Each number is 128 + 24 x the weight over the matrix's rms, rounded and kept within 0 to 255. Layers, rows and columns count from 0. Numbers have three digits each.

# layer 13 MLP down (transposed), 704x256, rms 0.133, rows 164-235, columns 0-63
152115128150124138150124108128178125084108128100090115103135137116143155148114116129125140131133136153125137103162116136141123129162104083082166130111133112121065144122068140136127119128129130
108117123134141092136134100134145093097122111116127143120145114135171098127148071131126135126100112138129162125131133158095155152152122122156134161136141120116133120143112140134121074170151097
137116118111107116177144105140052116128129131131143168137152128118155147118096153122152151136119099143155139143173102130138113105136079139102145062119135140125123115156136076145102153118157108
166158090110124139140129119139066099139105104127155128142127109133129144170134139108111138116116117158090145115133119173137143156122135106135129108188147069092074165128141132132131069109138113
107124151129086147100166115118121110139101168164153111132172096178174123116191121116156124102131141108112110099132121143094115139159118131164132158112151099133075082114140139119161156111127167
141109130177113135145139107143156138147085139105105101133130116144138067180129129107143134170111091167126155164168099087148112109130115128170115119192139172122136118167100162113096115151142104
145109152131140131193082167057110077139150121091146118163147104105128191111140125180094148091120133114084143121114134097127155101155111124144105097134137106150110122158125150129145086126080117
137148121151146129110117127111155117108159141117131164114115126126101178134113072125127110153137136143167137123100130156147115080153099100154126127131144124107161120142112150143107118118107171
081161153128087128128148128140147133101137139114143121156215124154147125108144124116138151104145112138157118172135110143138145152151128171146088115110137108133133143135129125174104116125130096
119100123146148177096174188125156130145130134129158131080141109120119103121112172124109091202137099148178127154163186140148161123114100146131120136166152176092150128085106154150116154122146144
113177144140139137175145135086147190139166126090147078161135133110149108130118140162173116152142123095120165085124178096137111131135152160112128084133147142146169089123152137117113144110119151
110134107131125084141105117128120098098138095126097150106141103138130144193183060115094108163101147137130135144141150133173120098126123146178153132066156099123093116105164144116120185116150136
145157129068159123147114140154070153133141143141168122117109115117128130135126106141128135173114102125117116146135167063121078115108119139133119143087100117138139167144190103136139125112108098
142168131120140154163138139136146124139174141110110167104138143128184087144114145156127148137124136141137079101113135099117075123119161088200145127143132115141106095135133101142113134147125160
146131137132143176131127134163113099126110130122160137146111162068136149092162137146126083103183128128146135125083128119116147152138132113123159123184168122111143128123151120140116127144149157
109132129123136110112087124109130109116128102122110161152134108161121119128100131152127140205086126124132142158119131101141069169116108128143157099185142120137177129154133124142162121132148162
131107156130077145087136116116146102118148094148109071103120169138149112178089131096149107164068094151163106099152091106175135159150151120136150128129149090175185113134150125113164127111132086
121109098171121110121116092114098124066147126129110123127126160143101136096144140175102165122133125125117102141154118106133144155114115084132136163106106154136167124117136115153121148124134170
160108132118150127104123145180127129123151170109131139107112157130148112158080099134105083090169177078101131185113110142135187142147147128149166137113115111129135119115134094081100137133139114
104108075155090119116143134135128125142110162140105111158118143122114135105208116171144150130139113084133168116134100108140124160120118151146079123163141172169126136137162134147135134146097153
121145136147113174114143162117111148073130145151133107100137107096110110126102096120160106101117094125119153091138121107119128127107136135112134120170122093157090096201154149134113129134112106
122082143147162127124122143109091128139114150160168113127117077103178096148080154130123102125140134100133150133102078143121145137142143101131116120129139109121130116113148121077135117102107114
146098163127132132133094112170123108120105101130117115077153162123131158152080124122111138098116072128140104122096165118153137134172132121148107130136138141138125117115086111155118142136111185
147155159119126111115138161187095151163122136121149148116122150151126135127137115136144143121153140144118091090096121127117170097110119108085146109147137173105127161137124100122090115131165166
114138110099141112170157116111185108175106181112144121122139090131135116100126150116121146146116104116127132148087123115137117144112103095137109142181106131170140147103108163142139145104157153
101107113129107133128114139102120102167121099133146144109118144115098123127145115158148102091142106147171130113124137136136156124127150139138104117089136125118105143125130105106102117138167140
146116138171157145128116154120201118156121121089164128136119202138130128116152127140122120113147118133082086167145149145161151139202153120141130140183106112093135129141104138091140134158083125
153076131138119154130098109119113105136108092123154126162138115137111152143169150137118147085137137203128145128139123089125079135150073119147119081096127150107079119102130133121103154083087094
114144124122144157155103107145130113086100108111136167121103152158147157119135188109169122123121150169199144132125111129149138110099105136110131140126129114141107151096135116071150130141110128
160124131114141108143159141135125156151111130142156097101167119110082123169201155121111129134101110140114085077169140130115101137120156138137140124165142143132133123144111131088106125132087115
146104084088103160137132124159120111109124134148131158111094131147157101084155147133153120106099126104108122162112168153161175124130114121122096084153092098162157109106097149148101149116141131
134172117135172157089119122115154144129148128115120123214114150160161125085218086140122122119138134091159143136093137110132109111131110165159093150096146152157154143117095115138099120123207122
111083127121091116146162106101112089111086144158077156109158133115132143133150131159158133129125112149140119144125115113143097164099126137088135123109105138108105104137140081120125119116184155
109171170136111121171151126082163151120179129150094133156153127109106129125099141131140108137133078070141109124086138120104123120129149125129110143170110115135120139185149115165128151091085116
121151142122134118151132141059136092181142140135122100135134151136103122135074184160129148109139146153086124106089118128083147142079180138122137112151132151113100111146097158112104137134156117
098198153142147124160145132061118113155128106131086117126137106156131124132066159089134152110163157121159146113113149161131128150162152134087121118207130103103126153087132162175184089119147131
133070092066119172130120121071135099114132160158106088061116166103162135154097125164167100109075135156139152126177136123144121138134133120135157150103156115113140111120084147124137134136137119
156112130136163147111094104121039128100119138145129112050108118164100131158054109166106193128159123135141186126114115164126094168171105071136135098118105133150112134111130142153128128122121140
109134114121109134136154121112165131103145146178076167105163109104135114117185111163140170096092134159120146164096146178097092166151126154134156137138147062174153149082125096126153081121126136
130117122117112131130087192098132162144094146154143094147114178119160127106076125116142142149123152134155154116105113071124109125114131168125128146145136085115067140133138153128159118106138189
133118113160115114168158144148126101136117145142164124123148122122126171125094159106154154104124115133138134142095116125123148123138137118149107127111099133132145165153142141141127113139086147
109165155177122133186138132117131133106117140156108186138150124120098135110097111121106165124097104134149163116135134111084110164167131118118124165150105099138154165166143102154134084076179149
145115148113156150076095162124123143096140094121118130104157132149140128137067143127170116134127162147144114126153140107136119156101144103122092113148150175160127138138082153128081128161139119
086102138134085109119078126137133096124138124130096132107136148121128139107168128136116153108118095133134127124117122133143123157140104106120137095078138121120127131150114128100124153133122090
139131166144143106118083148122127121165144134096148098108097102091174103137145185106081125104135173144139164125158162142144102166138164151117113135145152129119130069131138155147172084117144112
104151109122125117120090093162129159100126169154109124158136176118113129134000139132097128136088162122105124108138135136103136149161081143131122114160142158113117148140138090133111158094120110
124128131093107139137111158100169118112129158146107085154088109152127141089151126143146106154124135170128108104143143131145147108116139084090153127091129169105141108102108092112152124174156152
109155133141156151132150139118122176083111139165129089121169143103142148124129165168091117139069135107095100125116174103120120111129127143129145125106130131135091130151168135111154108109084095
145106127119100118096163091131151126131160091188124153115105169128105133115179139167158133109112121137182164123153134114117141111146147115165136122100133160126129128143127131149107147094156076
108125095140148126126141132092091110085154117149110077163145132144124112116137087115083143109101088144079145141114116140093148119104133134145156146090145125144092128112151166075128139141124146
129127129118200068149130117138132106130130178156150090140117107121104108153142087097141112145149217160087111173124115138131164098095124135088133098131179146137148113121072152116129133102118154
160138122126139134118113120121098149138107145165121126133124138120123150138149166144122134137157148127178125107137190148119104120129114117138083139126127104062159139133129109130112148125117097
152145118122118099103130087166126091143122126123154155115178138129144090112137111111136071168119144105113125142143133149135125140114139222102129098172086141114083120121115122074107118112120127
077115122146162109140110156097119119142127138128085144080118081126166111130113110127149129154129121108125115138107124128163149095139132113151122154146115134110147160135140114144183155101130147
165138117116118107134141134127137143126174158169144122142116132143116183110100151105085104103114156123140138127117104134092108095135120114164181138100130123094137090140129088127175116108144139
099155108118127126146149142157154098105146128113130087141123133121148120143110147098078127097176128132124154097169112129127126120125104137150124104130103090144121140156137120147133119115119155
130163126161131111068109154149107114125134116137128115136161112122149098124148146094152116168139138137111123094121069134152154116125096116090133128165119138153114135121118128099079103115094141
118141120103146124120157088107134113121137099154118140084123171108171144153172131119158125133125096169115136151133108148097141109128151139148152162103118146129126140124123077116165131097112102
150152148144097145167153171139121132104135153114103095158088109135123151117087154133120109105110163129089139144134102130112085143153172187141176123130112152123135093107131165133145160116141155
146166095103115170142129072109096115145142117142125142123114122159148141115156148153167067086109082156089077176116144129124110149127166175100160152138133157099139160108155117133074096146091164
118071194156130113130126132122087149138103132117110161160160153141141106148045129118132115121162123108129129112129167145115120130136134120142155143127160146106130131109109118134163150125077101
142137131132138085128127121076153108141150142138104106145154151096125171119136073151108165133137133169114155114136134141084137117118146122155122156091133094116152145122088096147150100113163115
119183111065130113125139148125123119110128120146156134145129090088149105144156139110192134089103099126108114098088112127114112135106125149123140127165118105123107116113102136145106172152116103
195105164129142128122145189117163106127113135124187134134119113128081151118135156152142146092154148108112105095103161115136103102134152168126081116128120137139159121136132148104111147139125115
129100112125137139149150157122134142095176134133155144105122106146115126144125121111139128147101139086156128127121128168136134116122117135109155121124157135152109148158121110132104084134098140
135164108135110157104097122141103129078153181111131123162161153163105135108110110112137142115136106103109100143116111123076185164169121131112113099076152099169095126105141115138114147135167112
126135130172074130148164115084144125138146191146145152171152109139102092122170112138122131106163119127126106077115109135115094163212133135138151124111121100117125117121108109138084145129129094
114140139131142152153142111122115145107140126109099074097110136111128177114109155133117138138097134157098161119140088110122074149103112153096141152147096124090079088129134102117123144121082072
125105119102124129104094122161100137115135165122130127151127135111119148133126151148129120134115118120133145121127165098158108097132122125127098106162108144173073082097128140166132112150134148
152113139158130128137153147142132133117123144110107169100139100149122143123094109119084120101138112108114108141147170133102110187106130141058133079189144129088098105112142121124149130114113113
126189156155132174127157112142131100114116162125113164098138168135145154138122159095127117092108159107134164095099104121132136138151141141111136143081122131120112144117118157069136152146133120
135120088126116156141160152128168112125114164154134121113115141144109144147071131097120113120099095207171140135142128173127157144146121083125199142121120091110129117125105144154089165157140156
# layer 13 MLP gate, 704x256, rms 0.134, rows 165-235, columns 0-63
110129108153077164103144080139120163145119127131130086120131149133140133136126129153096154157079157092147110134090083116130123130131099156126093151134142099123124166109146094115101145156115109
090106135097146113143112174155103148104139109123155157088126140107160114141130104165153075146113137134162126150162151146121092122121132113112175097133135169127130082158134130129140117139101141
121145162123153174112117153166154077147110156138144124079135134115133132120158112123120147093117109103122123136149131156120132180145095079132127079122162158111114169112141111180124152131117152
097150153085121117130123133092118109113118127142119143127107182116096120137128125110122140121097132120119124110152126114164125109121153132097159081127163128131136137128148092126110121143123149
130162140116127153102190116157126131176119149144139148089114123085115141125146112105141128126149136131138129138097077153094098149173151180095124145131160114143120127141140151135127134111133145
134110069154124129169160149144142167125142133086137148150111106122106154156141111158124114094132131118114146161135134202106126113124137093115132159104153139125099107101090178141109140134106121
107117114148138113152134109141152104118134144146144134131127155137125151121103156140117129128182121074127174126107071177115135131119112134116130120150117135116122111143116136146114121117106158
125178133133141132143147140106151148143127092083097136180154101177140141140134157124119109182117149153124129126141127123156149169143124103111164109124121132149117134126154106132123148157127094
134113170137116160159117148155109142139110134120084170090101146182147124131161111129076126118107106102144109110091118146128125130095129117106122141133108121137134168123159154155073136118141117
125143153130130172124088107103116143114127123116138148130124092110135130136111148162129111169096191141142132144131143128099170138146086164126115097071133132164110093140141119092133116129148116
099118138107149130124130127154124125121093153152099155161139149121094152117173136138154160153124146097103169106145119125155131133110128116114121119162162161138093141113096138092157122124146082
178106173126114136105119114130122076138123141148101166143154182120136124171113146174181098106138117107156121127155111107154101140129132164104159119074142148123090131141134152139135096130133108
141118107145120150084127152158140142144145137127129101103121138149140119079114147101122128146133106096162101137103127202139164114119092089141107119128128140095136124125121119110124149145129127
144126119104095121145096108139091137107155140148084134089106159136190107102071130119165130107124146087135128136094148091146133157104148175129123093099140098129136155134069145197147135170141113
142148114130143106126142082154146113159142193173132112082130147135131160133070185121142122095131120109121128100140121132090144143104111146096136115123142079121093155147079165185094107160164142
137156118110123106106139117153096094127119170153146126091094129069109132128113129154083122140143115150155140095102167118117176128148115135156113110138090144077164136140116124135103121122140139
154109159110137146166149151168111097132067141174108134131120108141173137189132117132150091170142096119115102174115145098116113154174142122148151158106160151154060151133133115098115092093121153
177117190142150147126137092134151110120124159098116122143136118118132127157153132104126128115154150131082148104127116117135139172129149122163155149154098128157085130100131099165115127129089098
159149137116156124148128147129099129159113149145134122107136115139106096115130121123090169089114126125078136111151068168191131127148102157160151110082114125088136106166070105118142165116103129
121144118153145112129127128131155104140140144093162124104105142111101180108179160117177104096106127096106121150118180160092124111139122132068176101102125179101115104106149123144143128132159141
155095117182113125120106119165135144103128127158139133164070113128188105136123146100136099093133073130171107104102099092133102144137141120122127142155115129103197155104155124142178126145158171
090104101117094150141101126135129124138115118114113145146124113105111133095116097123143096123134103109139119152157102161098088119134137119113143147145107127095105113144146104124130117146148097
119100137116131080120135137167174115130103122141136131112151125114143136109084114100115126131136149155131115132125153105101151145161130117133125125174106134141139113125123141119160122115148096
146128156090134153145104134110131152144114096135089142133153106108180116145125136149112086147111091101155123153136094130161104078131165137109196111108146123123128124119109129157108096135146169
157141132085137119109170136143157124109155163118146161179120106143118142140108155074142117131094149149153086104175117064124147148124146139093140141162135145127130145086129161123152122100141118
105118095133152118088071068127163140125109128137146107146127155144126110119145162121151128113134157131095062138121115122161134108139130114111153143130081133144134101118080128119118132154093115
130146106140125120127118121117130125113129151108173123151097165129095163137152147103114149125145091101176142111071091125120149105131159094160096110106129147132130149146167107114161119138111189
094110156168139108127111140111129145057128116133135200102092112119156124133159152145109134142127084166139145162172087162139136138181103151108116125094140124131127162104160087120147131098160113
110123135118093151101148133166098150151127133188135122142123127157163128157094132146093131096130164157082096120145036139139172145116151165125126112110102118130142144140135136146092131109173115
133104168140102133132139124148132112134150110139114123125110096097121091169159099120139168117139144133120178111130145141151126109106174109128149163082130133166131125139121110129128136102140084
163175112104139102145133141151163155143072132175114133098114108150123165178102139146107122118137152138158135113151090178108153178144160117108110105127139120119124147107130143103113145088118105
186168099126165153162112127124155141130143165047139097157165130112098135130139096143125120122141166154077115120126101105139142160133130167113090104124151115128167132133111135138140114149136146
141138132184114088132108152155137142146141103123093104097169153155157108092154130179145143142094113098096101133124122110138106137130123120139159110098120150157153114129145131179123163149165151
126099145123133134123125164117165105074116147200136180132119106106164165109119102149152119140122140143130120143105109120197137082150120093142163084102123099173078145134141111122056150114109097
141182122162134165166093124144079123119126096152190141125128114122159052194162122157130133157154073143179102177111113139124119133134141128111076161108119130139113094138130151149170147121122134
116133145125122100152114098116153089145100130156150147124187086147110123116124115097137115147120113088108156118141126119121101143102111131126145110114142100121103119124172161152161092128116103
142090125139125163105102172121151136094147100142115152093133120152120129161167139118145147118104213160118155107181090127132104146110132146089136113102134100138153187112120110095098114121139175
126153163108110133178157141132148099125095124142137123035174159134142154179109113160139143100119067149106107117134134131148140156086119116130139130129130110100128088074150162136075133126108120
103111114180113172133124176133063106165132085083096107110106085133096130135148136116151127154168107089142156077126105094122169086119112097160098117102113121120119132122178141141152113175117113
178120159164122114116177103105165162178113104137137104177182106141104143135131143147139091169120128120087151121165123122144109144111138142117163150138094138142147120162143117146121138134096163
065119137189094103130104099126118111150150120108135145114099135107133147123137124164119159141098189141158147101158108140160145096119129127152098151151149156116153135118123110098117125179109142
163126123133197129104127137149118096159108140099169142134147134164115169138125134130095132115135172156136160162148127155129106114141106139128134110103150095115087152090154151134116109128108140
145115129146144074137129119095136158133149118188104166136123110145126156161158155104157120124138107126186097102112109152112157129158088112121123133189136147104097124131114105098088144120154121
113088130084146133107127112125115080128156150147148124148132114135106128121127142125117156117146128128159135117098097159127129115145117123139123107117130101099127172152130136122118151133149119
068169086150159154129178082103132140106106099115129135160107102141119094086107138117168113109131123146111065136150083097094103135177112115074115137189138115106155117150114147156103097203112115
147112138162102125120110113084157133110149126128152136133104113171134150163137119154147198133097142127147083109170132144176127112151115155145089143081111130107142100129088145079135090120147106
111116132152129135127119134151142078075119083165126123158138147163155203131136119152110138108087153147151140158137079206118128142145140129139141090105094094131154126169112134170123148138171126
144110157096096140101217109160149185153131122111117110122131127148106154195153133160127090177150151138129121149118091121116096118139105145117145108114177121115101158133123128125125162133113133
101164157109184118191120121122149121138111110147132138135122177099109122119109168117124100167119151144118161135149110120149127151096149111148108134105140148147159150128135159150146130114132104
158112090102132165083107164152163102091121132116171117147118129135121093150118105151154106120159135124123117147112148142112117151135137129061099110137119134153147134115085136139166156128181149
114099156156122123097127146144139148132123124168119114143085076118157081096136133186143145127146134149147152187135144144134134148138119162131109108096152115108090158142096120109126122163113119
134156139137155094114107077138127145094131130124114138161107111110098121146121111140089126143119106155092143103114080104103144123138118160167148119116194113112156136141124181163127112132116163
116126092169141127102144132086142114117106122147160097126127108125165129163202116151105122105098185124122129130118142120138126107130152148122117152133096129176144152161090162096150078083116116
082131149122156134133127123112126098150121092144149107163112170133095121147097097127109136143140143137096101144153150102134109107151120164129140080147113127128139141128096123111136127142126120
121112153086131100140141146115101125121122108122144106098118150127093164145153127150158155172106151110152140133152149134100139149167112125147106062100146168111136147125156171142158098128117123
155096102119165124128131139093128099124080140156156133150093122158109127116126105149115115148170133150122117119083115136092146090093102139151117120137154167131132059108154142144148115115130103
101113093135140117157111156134102098110113135115126114152166127147119101130143139144119131096154107112118098175155129105170128114154148107123207092190125134113142152120138124108109106182135125
108155116141141144093131134133098128134120127094155142116086098124123177137158153112121127179066125128144137168146123127128145153106056110140131086088124120119149123147138124183183098119115103
119169128139104152141125120120143124127085071155068114101144145091125126156115160158155125132126163136104148105121127111155112121112101127145123132130132123148103134093164135123119181148131078
127145082094109086169140193141134129102132127135129120103088112113155130117161149116132144087149138103103060158135140114125116145122129158073159142165076152122125116154124143146106141111134128
158123117141160131134161150117171162123114123160122156163119132129114163140139102137150136111128135151158074128139135157121174114137106185118156120129119133116117152145086147140100150115125099
132130118119126131101124164154090137135114124134134159137103133074095116107151115142096091097172118104102117145129139116131121136116116135097105131114168148139101140129091111166115096100125167
105124109169145115101100122136120131146157133159126147113054143100103097112083116122115107127101105136156125111110129145115121103143108093133133096124071178133140092158097124162126092137171139
140116157145135116123140097107113154111137111152141146099096117125154172130113136084159123141132077123117113137098120101154127092124138150121150139131167108113176143122152156100121141152135134
129124089149118118123116122143155161169150146098112135147140123197125173127149146132162131137100081126162119128121133155123132168194116169145161124123103088138121140099084146132130118154122168
129157128104126123109146127074136118132185168131123153174169115117124127102073123107119095106168114094132102115116108122132184165160111080090146125157162120083110115130107097116136144090128102
105080126136143125147188125091148117128184071146173111133095131084129147124158116158140141144137169101128132149117161138141113136134125160126122126100102123146085100152142113174077127135168130
093140108117149163110094161133136114142132147152147091108122151120082112123136158129115145161117105127132155158121140124116103157176101155113131147121096164130131125143159104144137109176085156
111156127143193173135131110138144146106089174140126140103115131130086129092105135111168156135177141143128138091121161148161171111133114110120095132098152114156133117125114151097122098116119131
075107157147162133102085092142095101105126104138127105117137085067156131118208105124152141156118157128100091141175122115165110162144125141103167122134120146120122123133149130159128125119159124
119118115117122109139141156118128127160130081112114136124149111182099129097140156104084102130130106072109152150127097141127141081164111173111163166168124152135095105125160153153147140149151116
# layer 13 MLP up, 704x256, rms 0.139, rows 165-235, columns 0-63
126166142139105137184157136127113122130106132129119140134155159105094090119147145129094141158158079152164113097151119079158142174112139141123116154114162126131084147117105192132143113103168114
160095115125094151155105181102150139120140091113148129172128153115137146102085107154120076099157131095115134155119144108106175115125105098108145108141123124117083156123119186143145144164098143
191139135138107144094133130096099120173063113161119163111116134146084122153110106130131125108135107104138094116161188078087104110141097126074152116164089152170134151147099182164165172143129113
117162149131154129121103129152114170096154123111134130131138086114133133172153128180113161132141095148145095161136126123114143113149163136132101150095142116110119193083133143122168153078158125
124150132164120141136078111099139127083121142156168105085122135114121128103110140171103172099129125148140140164140132143122123083115134120095119152147134091123126145147108101097123143109172143
087114128128118151171128144105145113099110137121118098145137102108108144115125149138140129153146135154116115102145124085159127045150145127145156120053160149137093111119097154117146119149098120
120071128125113162128144123139128148140156121150131109172069132119130062147126162162136152136108120126123122141116109129131130160101130169114152150108112161112124120174140160104127133107153110
142112145178167129102110117110085128093095141128147131098171119100110127144156128168112146138132107105109109144100127141097093147178101095148103147104130124084109119145130140158115092127113136
131110145156121121108208111134106105130126157149118151122132123167156112140137145104146125099097124129097071146128132146153127151106082091110107100137101149131116139130155185094134082161108091
119128134159177130152123088103115143125175126145158144141078115103111153130147096108135138155104088156132092124144139142133094162100118140125096132111148104113136154136136175119119152118123166
131158131129104087128141180136124167145090169108128105110134131084143123141070115122095154122160134142081121138144171129090145153119140112149166135130154130128148103166140127080098110150141161
119084127155146127080157111084146130159108125134132100131130097124100092156106152137103120140098123104149169124176126124119162147159178129098152127153152136127103108099121150091096110141139114
160130134143121153166131169119139118070137125107114094097145146145129126130112151113133134130128137124129127149116144099124100183161104158122122092178117171166136124115136137127143207120113089
110128090136135150108136123137077136198140137136141123127125132155114147084151121108170106139100106105124108131153133169124106130097155111088154098140140122124084123125143088125124120085152132
087139133138153112123114132096134125180110099121102183149111099147139117157089130145094115161131140169150151179137061163161141163136116112129132151125106141155214110161108131122104082135196129
103100087183110130135112140101142095103142134133115117159144105139102104144118153151138131098159118158103146103150133117123152134143115136103164167151105138115132153122101139149126123111140112
088153135134115095108089143137143101079151136138138103100118138100108138146077156111094144096102143104163119101132136135142187131151110151133107106160105156145125145073131119125098147124127138
093164131143111114141112162140156147113138151103082136122146125117147139146136137130132131122158189111127145136148116118126129148097120131124123140102123108141130085116124130095123152125141146
138141123141105116090117129140139131117114137200129171132138121139172139155156145102162118149133132150097137079102111122144116134144091151148134149112170125144132128186115119137128128133121106
102174111110127164120117124141101100139140173157143133150171104173136109127085146160139091109167078127120082101143126146118087184103130124145145143099129121083160116152141150128139117098128088
134160089140144120137115130145138088141130126142169148183104126135106127178129126110134100108125111160186143133145118096162184150102174108129154149073127108096160156132151126156151153121130175
100150158172114171126162118131131089146132134136176116153153139135123115156092128128110139127187157123120157108143126136108131115113133146111150165080117122140119130106140130120100128155126112
112091103126131121138105135102134132118111158122112113122151133161146142107187129119098124107076136142141137138147125146145110148114111118172169115163141136102121109178133132115135114135072087
133111133153122141129142131161117113125155175093090135133079107130127127142134134149177138159138126092124162133157111150145142170101160125115134113119165109150127127145163162150108181122091140
108104109159142171134151113085097166126122125121114127088119125091122163156121115132132104168132116124141188120126116132131134091103114091123086068102131119118134158100084152077108124102142152
201112166121117107110138193149123166107131118192115160124104121136083133142150088147121139099133112137162130136143151116151115100119128116116114133156138115127092152152114127110137115131132088
150151146159105115128103157156136123096142126124158121112162145139158124131147134107128096115127107113159157104120096110153098144117159144112097109132138116094124140111099122130121139127127147
101141061129074148157096143170137152078166147107134149103125085132170164092152115148083150084135131140117149161158105141118141110154113132123126107149149117124141122147144147146134098153149128
183157171178139173106129155180114118099151095142111142134125101136149124175110182111085145107125137150115087128146123199085116092105126179110154143126125117113156119134129118128130124115111150
131120150163150122124142154111140140139157132125139146128152133138171132131153154100109127105110142159146112166151119142167141110158115124144118116139107186140092146103158102126135117145136139
096154164110159145182154166098095123151155105131145163125079155105114123119169118113134122116118167134139081115140118111104115122128123126129102152117124128145107129110110117155129121130142151
132118099121141145113169107090104149106115128101146175138141093142136138162174135124141069139117077139173102124120110139127114143158057089057159144125089124137158078100161061173138201118148125
117137120127129124127099100103156134137115136162135151152135104115115060097128088136123161074142124144131119117058144122124097132105096144149100111127098138084097133082133146168125102119110145
150143087165111148134144106103143118125114113121135134148134139165101145117107099146077142170113140129083106150137115125093139125134120125134069123127149106148094120158100131110134129111149138
124183165183137071148172147140108112142115142115092085098103129132112092129120154134137078124138129076147122132131162167137167138135153126144195125145147170126099091102145164142122134119107121
139117158159111093147127106148149138094141140139112079130104151099138145100127137142082134133092119142108099158170122144156152120153124102161147175152171139174115165130140067103122088125129124
105128157124167101071179110135141133134107110152141102127125121163158098142146111080103145119108109127132137141142102183138111151134075112103122160104165099168122115153131150132119124118154115
119165117109152126151119112099124126151141108168121131101117118146143134123138092160145163136116151134151111099130091124111142144123082140158138131138128121115145132118144133147127170155132098
118129123107110154157133118087108149171133103093132122128096127098119096100153099146187128183159103125145111137135163097108108108161143116112131108098136147114082154134163148129101149099126165
152106192172138156157097081089137094148131134162086144156136124178124126152115089111131145104121077132106132103107099136143144128115099066134141079112101124118089131180112140163112102137105172
123145122142125098145116105122088132110089113104097123097134125184136141144135132152150173091116180110128113136148115145138123109111145111085123212124088117153184102148133130120089094090098154
099095134110131106115068132119092112126123110148123127118121124143131143143116132141169085113107129188129131085148102131141096196135145176131113084149120068113113144161147130132147133106121184
145115126135086139115112168144152141098168128115162117123114144094160095087093110164162156121121114103119130101141115129114124133158133146106126160102159100191112076142149137124140122097119108
128112107111120125154150157147193099131123132119163119135111120102106146120118097119134176103123127119147115133087141102127125081124148129126140147141118123134130093141120159118137152114130113
133127171161136118159153108135116107120116113090125133125121109142125083092151148108165182109103139144113116157117151114131124114130126124128146143135168156072124133149072146174071143151109125
112110122138123155133089079143145078121084139111139111110089161105125097120085120149115172157118135139154124130122116123146169155148136148140123056128118153078103117099153204097141091134138128
159121113102158102113118125124127107122154175160139160146104099122139117093119128125155135141116110126134155113103156103082139098149152154124109124154123106138130125114126086116153098125108103
141115133079117153138116156109109096116147113144122192124111167143124099069132098135097131154179115138155139117142080095105142125139152141141092127129104096143103108119119120119151151142131115
124124146120104128167151139130141168125150138141124179105119141141132140101181170112160089143117130106110175133131123117093114112117150129139147161131138125117095152176134113135119133122097137
173124124111148117127145167133124114158120114139129120135139145123150106159077103113143135088091141156103091183136155154100139120126126192118147096123098094120148111117142107122136124115159130
122094135125192159089111139151143139116134128146116104129090125144111109112130113129140159166087106075080139143158160129147167112122100157141152119149144148126067123101093116160091146143138152
107139126067091132119141123141115165106196133112127120147120162148151103134130187116095075094094117113120104121157181106144128126167130108055123133103126123160113133118139117154093133113186076
123134103138140128088150117106114147090109128177149099082146095143164124149139123155119086083146169159136104118095111127150144107089160135127104118136078133167128155172138143144162136124083133
119110124071126118140103151112117090206135140103128142155109079165141119135141136156142098121164129143115126120112119142119119139117077129136153142128110136111116097166124153127142089069149121
129140141151092171137147104192151162135152113136099105125126147146157145112132102137153099140131139156091156145107109150147127135151082139158146142134155093170094120125098085134127143112150144
093163133083160117176137097116139094129129124137151173124134076113132099118124137121145174114126118125105117139122145173117109116095131128143129117121111121137084130147119156112128136096146156
129113112094125161172137136128144166156165142122095152138121112116135127166150118131166113139121140106141157122111135119125143108155084091139106119090112112111137092102114126077085099119106081
118164157127132137117113115133111130118123114161125108157132063147128155146160181136128136107156135132097139104158153073120183126125085090142134135136094158134124173179200108127143085123110113
090114121182149092138103112162165134099116109103157091114114141122164125108129137160109129136124116095184115127155135146099126120105138140190116132111155145144129125098145143134150082152158119
139126140084103115180158149121099141130135147140150115132113114117124068086163123142105151117138134096136135083116085110138165117107096170125123136119127166147112093123141119119150145100111153
130142154131139162068071128151132111121166118174125121123106122118150154099088127108140142167124110125143165082097136125084108139113092175081129102060136135098163109118165173112169098143072120
094114130166131166116118139132135112133148107110161138118124103139151168134162118087103150116062146150081118177142154121140126149100118132117108096092131098145117125152099122118163135133163117
124153128129152124141126154172116172093112109080075094142153136117165163121123113158136142123133110119138110140067100154110083128113093124151105108055111125141132133128106129133099133105123126
139141143115140135148162126114138113080184156117166123169118160096099115135150151165152111137148146129127126133104147100116177136134154145106108147154147070118154127110123137087113117147120143
152116125057094160105093093085158101131140168098097137161114130181122150147123120091094153127151125131146140122101133141097127156138094102120134124123144094155116116142124126121090139154151133
179101110126157131100106079118115126143152103136174145129125143135128151160197129135124114148114118124155106160110121114139155104073128157111107131097147130127138142137133142123131123105106130
169157145158129160142099085156150179134176103126133147141119136162122148146126103077129137101084147160112114107134131106144124128151086125133095088112141117150118143127159128076156113148145121
077078124124135140131123113143125077137091130153120093160137124151141182121147115117113117123158124153167116171112123155123100127128138129132161136119138148162105125115125069157125120105089146
132082164142161104146118187127148177170081138152088144108131126141108129153118102136135131107143121125137154121106132136116103132124142139127123120135097107136125098156124087141145142114109103
132123152139174122110164149087137166149088143145133147158079113115184132133139143122117115130147155126098161116081128106112138137148108117100132140085144145108128134114129152121109158087135110
137134161140116077114107127120148129107167119132150084113151105094149132114115108127111178092105113128165145099116126152127149123130139144132119100126149161111117111152127127092143107107130120